Weights of a small GPT-style language model, trained from scratch on English Wikipedia.
Architecture: an embedding shortcut, capped logits.
Training: a variant of Muon for these matrices, 1933M tokens, 7374 steps.
Each number is 128 + 24 x the weight over its row's rms, rounded and kept within 0 to 255. Layers, rows and columns count from 0. Numbers have three digits each. The size before them is the row's rms in percent of the matrix's.

# down: layer 6 MLP down (transposed), 2048x576, rms 0.0701, rows 1413-1592, columns 224-255
# up: layer 6 MLP up, 2048x576, rms 0.132, rows 1414-1593, columns 224-255
down1413 099:140124122120174153137123148123127099116106154140118128153114134127146120113132131155107134099132
up1414 088:130122152091116106128127110114144141134128155090107139096161119116071128131142139127169126087159
down1414 097:132138138128095165157134101131114121075108161133141115050115136110141138114132105126133117156175
up1415 087:145163130130113109081087167131115111126135079174125102159169146123142084082170091136148127091076
down1415 104:140108159138178135147121146119123134119132128141137140104137145139156155111129124098116107157144
up1416 097:135115102109105174136114127119117102190118121127154148106132140115161114142133127129157099126098
down1416 099:096102115151097137086157100151121133145157111139133147132104148132094140140140127127108116146119
up1417 107:136156105110127099094190097160150088117119148109130128164126174152131151103067135127158129109182
down1417 110:145149137155113091165149120128135104086142161107120158108151161134122126124108117143133137139143
up1418 105:112108138084102118109123169120131139138076138135074104159113150157175074102118114100110092107124
down1418 100:149146162084141084097131156107132140145098122087128098136146153153169115125157107201127106144155
up1419 104:128170111115173093124134146171096103085139162108125145136133111141124117148121147142117126137150
down1419 103:164108088132159122120108131107101101150127158119153132088097064076136121165155141155126123128143
up1420 087:102105117166137115115155179116101122088113145138115110122110160111141145136139144148126120115113
down1420 085:154151127126111142166103093135125105149150115148138133106141117132209133121151150119138113126129
up1421 100:157121119152142098114169135095142142111121139132154156139130159147129122129120127122181103105150
down1421 099:110108137154130126098125089173117147139125124156126130142100132165156133105145135135142133116117
up1422 104:084146136083133112138124099128142134144106128106126155176146133151114170124151126173177105147159
down1422 103:114096154158134114146087114127114129160152108167145106147143093093123075171157133146121087138145
up1423 096:146142144047127170109122079112124100108099145125107074143065115113114125121121184100131173088121
down1423 102:136099100193128097127111087124119112169135091150092115164136111110153113109162106157158130146151
up1424 095:109130103125135117142161154132133118097152127082096142140144151128122141113116159129129158115163
down1424 092:089122123082151159151092142136129125147139103144163097126114147110120167131117099121106156126131
up1425 102:157143167104089113095160113089127066126111154089115108142189101159137158128117167101151132153152
down1425 099:181121171118131126101131150138098127106110175150164107155158139083155137130104144142103143085132
up1426 093:127118107134115133090121110154151124133122103172195157117126125119135072141091139134151083135131
down1426 095:146180109135128147137142115230095131110095144154132128127154133126117125111130146112123129122110
up1427 114:173124140112118117134134122122119133115145136137118113115115119118147138154088103148136099150066
down1427 114:128133116124144113125115123148144094117141117140155198105159135134157119136141143109176148096066
up1428 096:156111095153125148134114109118132117123123127145174095149149132151103126138120136103099135155097
down1428 104:106145107131167150171138180119146157154114185141128142138172143101140113121157115138102089158111
up1429 107:117124081138155111084108139139121120112093165130114147131165094122126091142137108092107118117157
down1429 104:140136127140132175108102095147113146112148120105145115115135105165109127119129095073180088113160
up1430 105:092118102158124096164122132124148170130107127169160176102163121117112115119089116133113135131117
down1430 105:130120076102110154140121086141157123119157120118150124109102124149143103144166120118098171161081
up1431 103:125083111110152124134151166117140150112087109100121148105134148122191105162139138132110119089145
down1431 102:130166144171127157135136138108140149126155157124127150125156156143101083169171095122123128114107
up1432 096:164144121076119138122116152158118086112140119095144148161123165134152111109153152104136127138113
down1432 093:143077137127112159127113136128133121124121082147121179137144147135145122119103099122103119159119
up1433 111:146145098150139118151133101122124142138177100088100119108142077117153155140127144146085113114122
down1433 106:165148101115114128123132111139073124129133129094094142100112100148159140085115154129099149155123
up1434 092:120082131138141132149157141110104089088107122134110086115118118138121098128118160081124097113139
down1434 087:109123113155113098119143109168160097105143140105117132152100136151146131094126165110086135104089
up1435 108:142143132110117160164106122137104121111151089109100122163113130119187121140084114102106098073161
down1435 108:127093156155167111128102148110139174137080147143110113110144104094099138177104103148148139095150
up1436 103:124150127153144114158148121154118136119165108117121159159126106125130114158123152171117100142126
down1436 103:124124135119155161137146153157125138123184156125111123129122118098137141138160121131136146103145
up1437 081:101102115144151079098131159122148102095052143129145138127107143119137109148126083144147086113147
down1437 077:143107170124116159123098129138061095110158137135107128147090128181153134150114099157120119108147
up1438 097:145124136115146098100161116143142109173117107121118129118146102108120107137156107120134114089129
down1438 096:127167139143090165157104111140115132141142124123159113130121129132098130119115155064121171115155
up1439 130:179179090132127170130158138159118142084101122103116170122098143121094146154119107141119099096135
down1439 122:160171124116104110149144147131133137112119112162130141121152117109115128146134110129126101166104
up1440 107:170126149104126125161157111154104098138093121131110071158113152099146159116127129121099144128131
down1440 111:111115150094128109132137118117108142128142142159115140145154129127146143152129123125127112148111
up1441 113:165057095120077157126154119135147128166111119144107122128175127159085147128106134137127133088139
down1441 103:103099092104138114086095091136122160171055165116143117105123091115130105168126095106101127107076
up1442 094:129109107124104152129143124135115106104134104115117099121090128082065124124102185119105141109119
down1442 099:167135130113149115193100155152148136102142182107155141136121113138113104130154157124126123139109
up1443 094:128157117147113140119130148116154140116152079115109141118138140165161108100142096127145129095112
down1443 097:111169102138126120087113108156156110161117090167101143138135154137117137121141101115120130103123
up1444 096:132075128168139160139125134115139143130169115105117139117128132149094125137168158135125066132157
down1444 092:100169123080105156120133116120163122104110105154082109066080105111110137130139139114113129135151
up1445 098:161117101132084090116167141133137127120123137163110117161125110102122151133136105138137160114135
down1445 104:145117134136083085159150156134144158112154125135123158136077097108170095145131168181132103100148
up1446 101:142159145133094189113173127125110107161149142150109121110136133159131098097076092127157193143114
down1446 095:105071115154172135122083141122098071104180186110122112111139145127101093115129134114150141107106
up1447 109:123134176142118166131101098141086128088144157100100121155142126129062121099085134138124117132111
down1447 104:123129116204133073107085146165085091134121159157154138155121115119139090126160094133152160141099
up1448 087:166111172169107110095132122114115096172130143128113109151133103097121117114162079156128136123104
down1448 091:123104135176095106151107127122112089109104148135133141142117083160154149093126146146150149085116
up1449 090:107127078122139113132102124141106125146169152096122159131126176138111112086129113164149124129102
down1449 087:123102183125144097136106158109109118134110173131131165112119125070169149123119113113149146154145
up1450 105:146191138124170191091111118130169139105131081111095166180107141149096135119133109136142128179100
down1450 106:108120129123191129123180138117154175088094117120155130165159140109111146125120093122160092102157
up1451 077:126153107135141164109109114148152096113122127080095118117099142124107133141121129124130127146143
down1451 074:136175136104115133130109122145151126140089109131086162090156092155147121113152129114150113127155
up1452 104:103133121136123110105151119090119116116096125080125114138124163104095108148134105126098114132138
down1452 101:114106093074146134147113156171120144108126108157091139128139129129143128110164077136142108101113
up1453 118:169134161126147103107150156106100142136104160096089107107115095143098139134120101079101119177171
down1453 106:143164148136137143138152121100152120166120125119130139109089171158129164108134095100127110146133
up1454 090:154189094131141130083103097099102123152127112126121156121105086145151162147173121143099108140168
down1454 090:124154166164094145122113115139144110113110155143113113121141137097116122142148120130172129138161
up1455 095:144136114131163054110120137114182112188092108146145107133149112114127124153166137123125108112123
down1455 102:129130161119140128143125131144127158125132114147173121108125125150192157091151139138108131114114
up1456 107:141160177111128139160099123144121115127109083106101065122100113153144131087140112142139115147139
down1456 100:147098095147127132130101110173138136159121158103138125106144082134144183172098117074136148111147
up1457 093:160156110101134120100168121170118142136117075130153104135127141117120119104165125104140137180121
down1457 107:139125120083103128162155103132151149151132112156133145124134131142078161078127099029141114208178
up1458 102:137191135134167163109135143114157133121133128183134136134103079108173107083120116142153124152163
down1458 098:151142144191160139131103137152085115114101122124092123100183151101110109111168102111138107121127
up1459 107:130140159115135113061144126114074161143119093092087114128101122107118153092098145129117109102155
down1459 106:123132107152143131141135118140144139166160120105125114088141123099109119096145145156122149114158
up1460 106:112183131130119134140175118117137109163145114173093093126154096111152125127118137113131084172175
down1460 108:122114132168090116092074143157107114163110187106121094153129087101137128175144139164112109170072
up1461 110:133122125156136105135154152138143105110142129125113106157097146116097132135131167139119093087147
down1461 103:116108159126146144129167156110121132137115113152129160124144104105100147100094131143141157157086
up1462 092:117121140131141109107096100118103116086176133095127146161127122176124084135091123108133167152097
down1462 096:096143112124081171154133128151144092136142110136122140141134105113143128147145142156124138149073
up1463 104:110104109119126111099111113125075100137154092097102108105146147158164146169113135112118105096128
down1463 103:120125111127146127169147105121113099096141171152140081080129184109147087135122119146148060105191
up1464 079:131091147102110148172091145130094115138078139157155137125140130111147133149144130146124160110109
down1464 081:148134130136100116123129142137131095095134145102129121152176143140116160148112135131143100130136
up1465 100:147184136120106155163112116110106112149111151151113096161071102170120131124152119158110141126122
down1465 113:157115141120125135110086126166133138142155137188141116134103113145079147150133104115157148160146
up1466 084:113121151142110103111139154123132155130136109117170161161215162153141123133117111107136115088109
down1466 089:152127148140123153143122144094127119087131152056173108170091122138134145119116160115126113166151
up1467 098:100130158146132098103176161126105086124140133139111124112091105174109135154130165090159116149124
down1467 092:151137132158116115097143193143165133155116110071163153141113132176094138109143161138122113115152
up1468 107:138099131169133136122156156131142118153117088131131122119145115117120129139131140131153119128129
down1468 113:157134106144130156172110092114127108133126089113162125154179132116113186204148091127138127104138
up1469 098:161113110113110127094114090126144091152135131112134101150058133121133118116103108100116141112147
down1469 096:112152128157143121109135151147104139149151160153168079121157132148142154149132123112144130141128
up1470 092:091120079152135155159127142151158126163101132142113139159125122142128124118154107119137113183098
down1470 088:118108146161128073117111131139074140095100114116113128164142104138140137100139135103107123128098
up1471 100:111131134135160117136131099132119112145131127133122133145139128151104142126148118199140130126133
down1471 095:156151122141118177158114140116163140170139156130130169101147091155148122123101091108141150143122
up1472 097:131123085138131139157066103136110093138162145113156151109119115121102157113165113146174133173112
down1472 094:129131130095143143101117137098103100110120164112092127108119191096165170165106151139128102106116
up1473 087:074180117146084151167115116114107129091112154151156159123141137145131132146155131127129118118149
down1473 085:135095117113142145160134116142111116110121106151116113124154140110109137144135157074112155165175
up1474 074:130112123114129127149103100129092127141138163079143130145105144144172129167128113120144130143118
down1474 071:088158130150112122105073157102151132143102152121152123111146139128104157083133100122140139123093
up1475 096:153093104124126118072139139108135177138118159167166123150118134140158101094097051176156125144111
down1475 097:131143135117115106093161108064134132087102160118154145114111112135133094109091116117129129090120
up1476 103:108131144118136097107134176116131150133103154114145071118143162158136149125089114090155152094116
down1476 105:143122091141129150128133074112123131155123113137128147125145143115119147140145123102134113153128
up1477 099:100146129164116120145112139152117134128141137150134121139069093113139141101115138157126102153131
down1477 096:098113128138091097120110126113118138115143124127107114111154150161164130114146139106112118134141
up1478 102:093131134097092145094114147142120107088104167113150104137133097134119159129093172110047098117135
down1478 101:116163132143195115130092093108136094168115130109144156111120100146099135114119135111123094110147
up1479 098:164141148126109122117118133118168132134127116091129119108093158108108143135119139119154120094128
down1479 099:122136089147111088124137131109138119123121114114147113142130154108145151128120147122141074137104
up1480 100:167088148097137142164127135115159101148109095107125093176146124157101086094115144175138155154171
down1480 096:135103130106135150125109108103130107132112137136101096115163141151155111115105061135106122130153
up1481 099:139123113115110113124113142137122147094140159169138141166162167126157122096109094113140117160084
down1481 102:130098129123117113101133093112104166130117148123154135114134167116083102111096110140104129148099
up1482 116:091103131071133102194108112085137139061147123101108108131142131158157145127132126149111147079123
down1482 102:097086122129123132099135111112111148145099136105143146141131138176141160128142141128139133128174
up1483 094:145105170126149147105134131111154073126141150066124111084127116139119203117099112130111154134111
down1483 095:098143122074092152127118103117164078157087136118132105147099106142117108115142113142122129143150
up1484 110:159083150126119119126139129141122113131100101167120121159132150154127087127115107131160101146061
down1484 103:102092127117158100124118126112129132104156112131098117115113128118163113149122162094133104127098
up1485 096:151145139092155139135099161135130152127129092140114108117137141133066122109129158135141128121132
down1485 098:107158141072116156138094111062130079142137146091155104135062113119103147158126104141163142103140
up1486 116:126125122113129102131133115183101146117093128083090117152109113128118143124121159111122160149144
down1486 119:170157136137138104144118115157092157130131120158093100120165143151152141142090168101113136111147
up1487 087:135106117078138091109110126135103110157118116157141127116120145124103176118123153133139138121116
down1487 083:146158104132116125141108164135156152143140087141125126150127111121117091114091108120125130094124
up1488 111:135097154149112144133124085118128099124130147122124149125130156105140091154111112111116152134114
down1488 105:110127081144104141147119120105152154121118120134145134125129156132144102161105129133111145176125
up1489 110:165102154092117097105154116122139152120097138112131134140112108132134120114138110112151146134143
down1489 122:123096141124209142110143104127142126102161158132118122131119094109127144110133106157106183123133
up1490 101:122093141156096149102172142193120097120137175124110117112118126139131101126107125092152114116100
down1490 095:133127129121067153118146169110135123110174102114170095139158129094111166098098122129092156143055
up1491 097:130126111126081140116103138178177134129149120094164146119123133087153155102148123123147093147115
down1491 100:157123112109124150121124099135144135147150162134148154129131159089151123073106138108114085108113
up1492 094:155129076149143148121125169160180164124099136149131138070143119177095143131089130131127135135114
down1492 097:156131114131116107110101133128149108115105115096111144153140143106123080108161149125121139118114
up1493 102:147087167173144131090153169086150148135108157112134080151123151130134109123133156117078169157129
down1493 097:102094146144131093114134110131084126137106133156104138145156140125091127142130134097132152145101
up1494 091:144148162108136161152123159128122093139159137165095172111109160119100133096135143171179160140132
down1494 087:118110145139095117111085112129095145133158168138162123096168104125120139133120152092106118142170
up1495 088:115101125146101140140118131125102115058138134178143117137175125146136127148142165105128122076119
down1495 094:093115114083139111153157189127175141080083152136174116158091095112151125131088205144116081176153
up1496 096:119102133097117126116115098179124172123117158137079125129140148121105134147086076121099116115105
down1496 097:136102146094115154129070162147133173123229139095092116139103094148143099146143120101110092170108
up1497 091:160136104116129112129157126147109146112158154119112077136124148127106135154149119089142094105139
down1497 091:103111111140140147085107143118137160128149139106175133109123115143154129117191133129132090122130
up1498 081:104098162106125130116128118116128107117149115145126155137183119118138073166149127124106117153112
down1498 076:156104157080169136124100079149172142143123114118122159135086176156180128112142138124137085110134
up1499 104:131125161112125120106088100107131129143130135130151098142134134191131091129119114160112143078139
down1499 101:129129098127072113101126130150130143143160099090119118101099144155182116122130129136112144129148
up1500 094:112093131169128063160150189142122081168138138109126161133123129107159148151125108191137137124094
down1500 091:123102146111108124086171152129131131155147124130162139137155098140114120132153132128127082098088
up1501 116:101102148135100115152138137110151064133146127117160112126110127084102144113138198156110123121119
down1501 105:100155101171174101122160099091141115125179134085117084112121128142124148125154122136140105129151
up1502 102:133141114126147152120175115107099169119130106122134114143142158122103108184131104143110116143055
down1502 102:101115129140138155150118148104129142155108151146135112123127074202167116121173089148132125125102
up1503 107:102127103129107105123145110167140100145141121136106121103107133124144120129132132132138128124138
down1503 109:134086152108115131137097125159157091147147118148123106111172130147127132144131137143126118161184
up1504 120:140106112139169130103182115117099114113160104151138073151174159148111129174118142113137140143123
down1504 122:108150084100153108090151095145110164148131112148122075110162117115172139121099121139127112156132
up1505 094:168117132108142131137153138124130064129108120101135177140141119121121125102139153145085120125123
down1505 093:125154098117143129120205118091083111133092118137111186144126118171128087073118101159104100156120
up1506 101:136158048199121134125126108121121117152134143130117188168125147134114119148104123148098131133084
down1506 102:149123150121156147114110098131141181084114133150146131100133139117114109147134108116130136094146
up1507 091:152175115145141175129126133100125127138146074111107142178157146116126103140143146115153124124110
down1507 089:153114104133125113128136119153134140145173142131164089157131139143134112156129150139129090132122
up1508 104:107131112101125157104103118154071152149085083180120159150166145070135103183154132136111154137099
down1508 101:136131148098166181138132100095131137132106141110143127141115117080126153173110123113120104097094
up1509 106:089123155130117116094116135167127138126113100147154121135131145142094151103106123137111119117113
down1509 103:124134138127126122133108113072181113170072133110131162068135143177126095071154123116148119132115
up1510 087:087139124108086119131135158134083113115150124117139145116133102102160130142124148087125141138153
down1510 083:129122156158115116083143153164113148121186124071147127080128109160115141157153141134156124089122
up1511 115:099126155060153105063114112139148134144120175128139131107133096142134108144145072143146141147145
down1511 117:149118096116152183122080109133175133145142151155127109116148111128133091070115102175133103148110
up1512 116:080104164143132123129148140140158150120108173145146159109153126126124162071117155131151152125147
down1512 112:128128167123111080065115121144111100117119175142144135115100138128129069138149147123150127148139
up1513 097:098134154142129133092157143113120159117150118115116087123123084109113113105093151123115150127140
down1513 115:166116165097114105154121126143104121158136164140147104114173114150144142120111110118171113103118
up1514 129:134145155126134106128141122075118113129143135110129115098101123115147164112098151141115123144097
down1514 123:151128162150093128092125148129109173108128116129085147105131154100161130112109107135089110162103
up1515 111:106113119182147127140161099113149094116125100077148134148130140119116132154143125182138133138174
down1515 105:141084105149189142129088112115159109113100139121164132148118137076129139159108090142131167146130
up1516 109:132101150082101147135127165141101142148164116114122099124132132129139151123113169135126112125153
down1516 109:110144158129174120153070136120142118141128135153119127139122151072117100110094104146139109147105
up1517 107:088109145120138125107148138102116117106155129110159153125120110094120116078122117179142118136152
down1517 101:121105128100118137103142129123093107126168098126127118066088126131138113104128154201126181103140
up1518 097:174152151122147156100113147144129091139117090079111180134106155109168105140178105103126114114106
down1518 106:161129143124140134123120145129088094157107104142102137107149164165114121148140155170109097125122
up1519 101:167108106155131117152146126110141092101103126085114133092125154084082120137119133113108085164154
down1519 102:097105114125129118121155104123111141102147073133124168079111166110074095120113131088129147126146
up1520 090:127127152137117092119092146151145149124098177138104142127146118146093142103175124125070093162129
down1520 087:093125131112038086112128135133120136123122072131115108144116097140116134110148118093144106122108
up1521 094:094153173112074106122130135111135131131137145107102089144121174180140152180118131137143113084115
down1521 092:087139128142081110122144138114107081173146128129089105159117119133160150162115116136119121143117
up1522 107:073134168098119118158119122156096093161082089155126125133134110114124116187141147112140134139160
down1522 102:149137139107158122139139143117137131151157150138137133141135140103151067101140183123153131147128
up1523 098:128099149091128155165155127163132119090142116155132121132148131144098132090103156155177117155121
down1523 092:142131129148110120143139116098080129141155117133143134140076150132116129125151129133149091138121
up1524 112:125115118129092110152142151093151114117153081091124114123120122166153094139124123161138136109117
down1524 098:145115195142109168188129184170144147149106102152180147137148191170111112155100131137124112135153
up1525 106:097158139124115181156133123146100106145159149131102121162135161100119095136185109100085120141105
down1525 114:170164146147125125125093175142112147144140158129154119125110103178142105144166123170095112162087
up1526 112:125144118145121102121171102157119108111111119110092133164131136140140176151173143119099120133120
down1526 105:148163175120139158180160118146132107110120137112113106140151117142094107135137150150142145163090
up1527 103:121132106135135118098082091157102146125129110099132114139131128107165142090149155123111108135143
down1527 107:101123103100110106064115129175117093140103124131098138129153104124114122145083149141140151118153
up1528 095:155157115112139101122125176106141134138118181141095149148110150126106132138129150106114113164137
down1528 091:143128124136123114150146124084138113159151099114141108111084047145116135127131125145170140159145
up1529 099:122115151153163114121118139105158124084130117198138109130127123119119142131108089110128101154139
down1529 099:119112128131172127138131096124097094122090120116160139109140151144125144123144114129103135143084
up1530 106:114116134138113131133148172112149116090163130114102108156093154128113128173145136117117111092118
down1530 100:136137158124106095121114098114151126100132118112152105089099133133139118185134136088128143141120
up1531 124:133129125112119116088123110150131111126137168092099060135127110145113122133141091128076118147107
down1531 120:151133113102113143104105107145125117161101126138138104108157115133145160114147138085160078165128
up1532 097:146118096125111122183114124101107123119158111121152124092132128081118119154136121088105150104102
down1532 100:176104101117085176153113172135101117109120137157137112150106075129149135145109134138116138091148
up1533 089:144097159132082148112137156113139143113145131096144137028126140099110122112155146124156125098153
down1533 094:141107131120132111139141113133089093129153151109116089132116123108142136134097088102142090137133
up1534 105:160102125142105138131110128118138106182122121118145119120130114126153175131124118161147111160118
down1534 097:125140180184152127150089105122128128064114114116151148171097125128127105123112157106133154126148
up1535 103:119174139121148086096163153144128084090168084127134143112122116099172112117144095132141173114170
down1535 103:155168125123165110100106145137097084076109074121145126133129155090131155072094111132141170113148
up1536 093:122159118123139131132100145141108118120128114100148114141144120121166073150126163120134119096128
down1536 097:122126092108122135108118120144115130118123109122195135160133100123115163149136129098110108156101
up1537 097:186081138084123105113124121102113125156079113099122116142143135118148172094125139114118090115094
down1537 092:148173122131148148148137125147132158098132112116134049128150128111083165104172128112156120107101
up1538 092:085101142127141104119127153166189103104155143101123119107097116131132135132162091149170097123094
down1538 095:089096155143178105125121132156141078151053104144130134099114144118119109166139144186060177139087
up1539 116:162147144139137166129159144133093148134128096110146171127114085134136144151097141087085165101132
down1539 106:100153103135141117138159107126108124149136127127106082090104149148155157154086152140167139147080
up1540 093:112063124146142144146122137134126142059168158111124129117086148119167065118142120116128175136149
down1540 090:107148128108126105149121143168114081105092141122113117097126127105175160139161143143149114151140
up1541 097:117098109094134139129129099102108073163129135114145135101130132133139108157124123111107111126099
down1541 091:153100135117134129109101137142136105126135158138134148106106177126134129143147107160152139119110
up1542 103:152141151143101118151114077140078076081120151131120077166111136114131126109139138127111121091172
down1542 097:131155129120116152177134079149113140141134109126116120144061136108144134114135136127129130087164
up1543 107:114163121138130112137166137135155097129125195161160088104125152138119128139144120124129116164138
down1543 109:167172146167132134077136098150140086094144127156161135134126154112124140152162108135156121125108
up1544 101:132079145076130120090135170110160127133204086169144103123093118159117099128167142155109132165143
down1544 110:151166114141106134123136126138124098162128127144101140117110109128198189108114120168142115180128
up1545 104:100076140145140117151124139102138067116119146048126117146096183115107150158149162101124147168097
down1545 094:120135145136129107107163101171189128126146116147153110145123166150093157136152093120087099172111
up1546 091:146144118115119132094126114161147134122150140137148122111078127156150109116130102147140137075145
down1546 094:090108117110091123124143164142145115144110129170087101160095133118126135120129123159164140123144
up1547 105:137054098173175146138139098134131185130150102124117154142127150113104147125104137095141128090187
down1547 107:140157138121143111154121103114115153138109134089103070156114099140159150122137137127129107098123
up1548 093:147130144151106138127119137165134063148135136149151120129134152142101132099142160121105132111167
down1548 092:126176163120167137154118135091115133160127131117155112133129118140169115083113106141126114136152
up1549 087:132129127153121110120102119175117088146124133088060128107076195127107110103091104155150168180116
down1549 091:131123124112098087155142174167132092122134101128126121122101181120164126161157096121121159076185
up1550 106:119124131138130090148155142109127107101148123112111127139126137153128099094102153132141152143132
down1550 096:133125129182091154120113163138150125127148162150116145077114143148115119119125139140162118146163
up1551 104:140139154117134135114121124143140132083118144131117114154129123175087100135137144085120148121123
down1551 099:095140126130132096147149177167151089113197138122156098153106129116133147163136122117116123079101
up1552 097:102160099132126126106136097147158111122162103117113165136116134136142123120166161148156114113107
down1552 100:146107128100117120107133104092079112178117136157152106181137147125130074122171142141138156126146
up1553 096:128139135152103130124121168133134139092144120093120122094106090115165108128096111053142112145170
down1553 100:152105112141134125137119138136119112133152132118126113134153111110138109098131101122171140171166
up1554 105:123079122158126134174097116098128111122131130096142164154163117125111139140159145150169139126099
down1554 100:117156111140126154169127173110080185149137160133147148140136129088140111122112119175161126091146
up1555 108:146128150100147118141175108119118129150104148107105071090079109125141120130140143125103120129120
down1555 112:168113106093137129135138160155131105136088122117135135118081141137132132141133100103163140124095
up1556 093:137112090143150085110153176152085165111166107120133162160188097095116116159166173126130107105118
down1556 101:118116125085151155135145103123091157075115162130104176120145121113148151151156155146138115110134
up1557 090:099141151109133139163140129125101140127123099128140167101148115147089150128123141158189122123126
down1557 095:128119133153169116123159126089071119135079113138114085142115091093156141155130144132149124127105
up1558 098:112109120114105085117126130110141103104166117105101161130129120085147115107124156108149183119150
down1558 098:113126139150130155118135143147174122165115066067132149106092100158133128141136123137136121129159
up1559 104:123136107143150119159153154115133117158113153119113095122119149094129117174158112204109123179108
down1559 106:117110128163154170121128109131172103155161145098083066121123169145127114152127132115130150157110
up1560 113:100147119089118153100171109120138118106124159121128128147090137156172091111092135107128145122111
down1560 114:153130131128128105162178099161110081139148107160096142132113143123128159113123140134132124128093
up1561 096:119139112104150122134092127112140111113150134149144105114116136077133159121131151086110128120110
down1561 098:171115115126130180129125141134103167127127129116147100118122119151115154129143117132163120071084
up1562 106:125108161112113111132169154107118104065147137104113154154137127104114150156104176102097137106118
down1562 109:159124153100104121167078105106116174106128169132160108152110104162127108120061098106147161132108
up1563 106:102081133090137109163119120113162126159124134155129125151132104165121122108141136115176139098186
down1563 119:120152123161134126077156124159157109134155180130105114125144121093160125136114158155100147093107
up1564 099:141072163142107100156129136142094151142181131100135107080144102121143157116126101103134140089065
down1564 093:063150106136160127145136135108131148113115147107130140131113147155125103111108150101113094106058
up1565 103:134138131147111110101116081111135135139107103122104152129112082151140077132148122132127114105125
down1565 097:121141106114145111129121157136155097158118172140112173130081125130144122103110137164120149119133
up1566 096:129187113104094086127101147133092122136123141119163130138132121111151118119145122155098104147140
down1566 095:144117139128149141104103153171149127117129133148070184095125124121148127108099148152136143095154
up1567 116:183123142124120121117153132147122112121082134146102112103134129136153144130164114118114152124149
down1567 118:138093150159119146123150142143100157125126139119136112136075141120129134140120157145137109145098
up1568 101:118111148120164129151073137134157140168114140097158146135110141125111087078155121080122134143142
down1568 098:141101108122151144117145171141135125131150132120168146106147146093102100100098126066127126107124
up1569 099:154113127121140133076137127144155088094119121152155111154154140095137129148123109123108125074110
down1569 101:135100149156083179100141095149134149105096164145154089106153137152101137154107117138128116115073
up1570 084:132106131104161129080159157141107098083142101113109059138110145114052111132140151123125116178150
down1570 080:120145144118145138137112139152119121125121151141087129140139152144141152163134113111079061141119
up1571 094:105126129152149163142076140100103092113188120105120116110134154152110054148097129104132132120101
down1571 096:171103149155142140153142131132122096091171123099105139165105126120132130124140155113111131095124
up1572 101:119133142120122131133150149124137129140141138117169069097101113157140070117161143096159114171121
down1572 098:104126122145106172133114133143099133136143119142112100113138122145156133157152159162099108146111
up1573 090:119049107110132163112142129134113119103122152174122128096132115139130115138120138138141116123155
down1573 089:127125144126128180177126088099096156097096140165126162121174100142113163137108115113127104151168
up1574 098:108136127156165150115128112135127148129109114143101154148118099121119129128173152135144113103142
down1574 096:119115085113129104087114098154133130110112111070117093138121055123111176107132139162152098165118
up1575 095:101124108121093133077121124092104133119095129116109132132132153111152137131139107106075121118148
down1575 106:129109136102131118097126147091163129119108124148164143125080129177137142144167129093137139088111
up1576 099:147151122155112086119124129080109109172115086135143144107114172103116150165123137104107064159140
down1576 098:183092151154155128101136111103119063159107091171073175112130131104151160106116143135054120132143
up1577 100:118114092111133138123133106130091130168131151136161111105143178146133117115145128141145128135108
down1577 100:129144114144094126154111128144143129091081125194138125122115147131133185118158166165158143169134
up1578 097:111109120162133117141151142119140114125144111104074140144117106125156147110063125156125150084125
down1578 096:179127152130124149123149156165180142120178112128127117080132125151136124151061139130139107145107
up1579 070:118136108111102117125103126128124126156133119156137118143132134146093111142118155108163110124122
down1579 070:111144156163112164148083144133131103169131116122148109098103133164119135162143131135146156120132
up1580 103:139128089105144093138124115156105119135156127095148110125113143109170161077135151133137121077135
down1580 097:145127149107133146166118155129136140087161115149122136098093123179102092104137147144120128118095
up1581 126:151159143122132127143082115160146141127125116104130185107099143097112117126180139132142129123078
down1581 130:111155121130062135070088131175127150115166140147116155105133114099082108145118126140143117107100
up1582 084:104141121166137082148152139101130116116120092119124166123134127106144168116100151187101083113106
down1582 083:163137121174154127176143125141127140125093084165125101086123123107137096121130095170094070132143
up1583 092:132130158168101090112148146147105127126129087088119126173140147119171124125150137114105126095107
down1583 100:150122121150101142136166145137130155120112137095124146127097130121145165151150118118127134159130
up1584 100:103155126162118103137165117128106124127168181176122161146135106088171152144136123177142107118153
down1584 096:127114107165112136084113111121108100092129090133164162167136094086149087166122099166148121110151
up1585 105:167176118105145128096138139147113138150175102146121134124120129127137145118102119113171141112148
down1585 111:122100075146107117093127111113134176151125116105102171131136174146127115077067135115136197163114
up1586 100:145092100079167152127128153139112174127190085130159133127078109124131131118142128093135111151096
down1586 101:131138113148150142135143115124130109098085113113127136147146126113112114127124126094112118122152
up1587 099:148095154135118155172132121153141147135127159142074087106140128100143124107137121117152123156119
down1587 102:128129130102110091117110121154129114139130166147107152142131163143117113124098080098098126162101
up1588 092:140136120134164117156090114118129135116173125093133101102117155068137135148105132194121172106111
down1588 103:153136134177141110136110101148121067124150130196186134131130106171156110147148098131115121074167
up1589 117:129163101162140158099143127136118134164162134128139078110117132150194119116116117151134127101066
down1589 099:153117134121121103115129086140099086127124117171116152141089154137156135122118161107095122080067
up1590 089:092129091106101101144149146157123140118087199127128114140126140115132120133090117156115090111056
down1590 092:155117168162111144165155143118125117143125170121135138121133111136145120185098108108129116138140
up1591 087:139135160146171102155152147138115116155102128115189125079078088156173109140112150124149156136148
down1591 088:134116102154061108111128113132153130165133162119179112115149143133105112146091148139109128121126
up1592 099:136138136093157114176146117138121138131120114150129169101184150155114082110124117106145118141129
down1592 099:125102077130128141127130101106102083127135097092154098111170149137149159122121108099140146184114
up1593 100:141098165119103120084092068145159129153112169160115128099152130117137127144083089120110135119099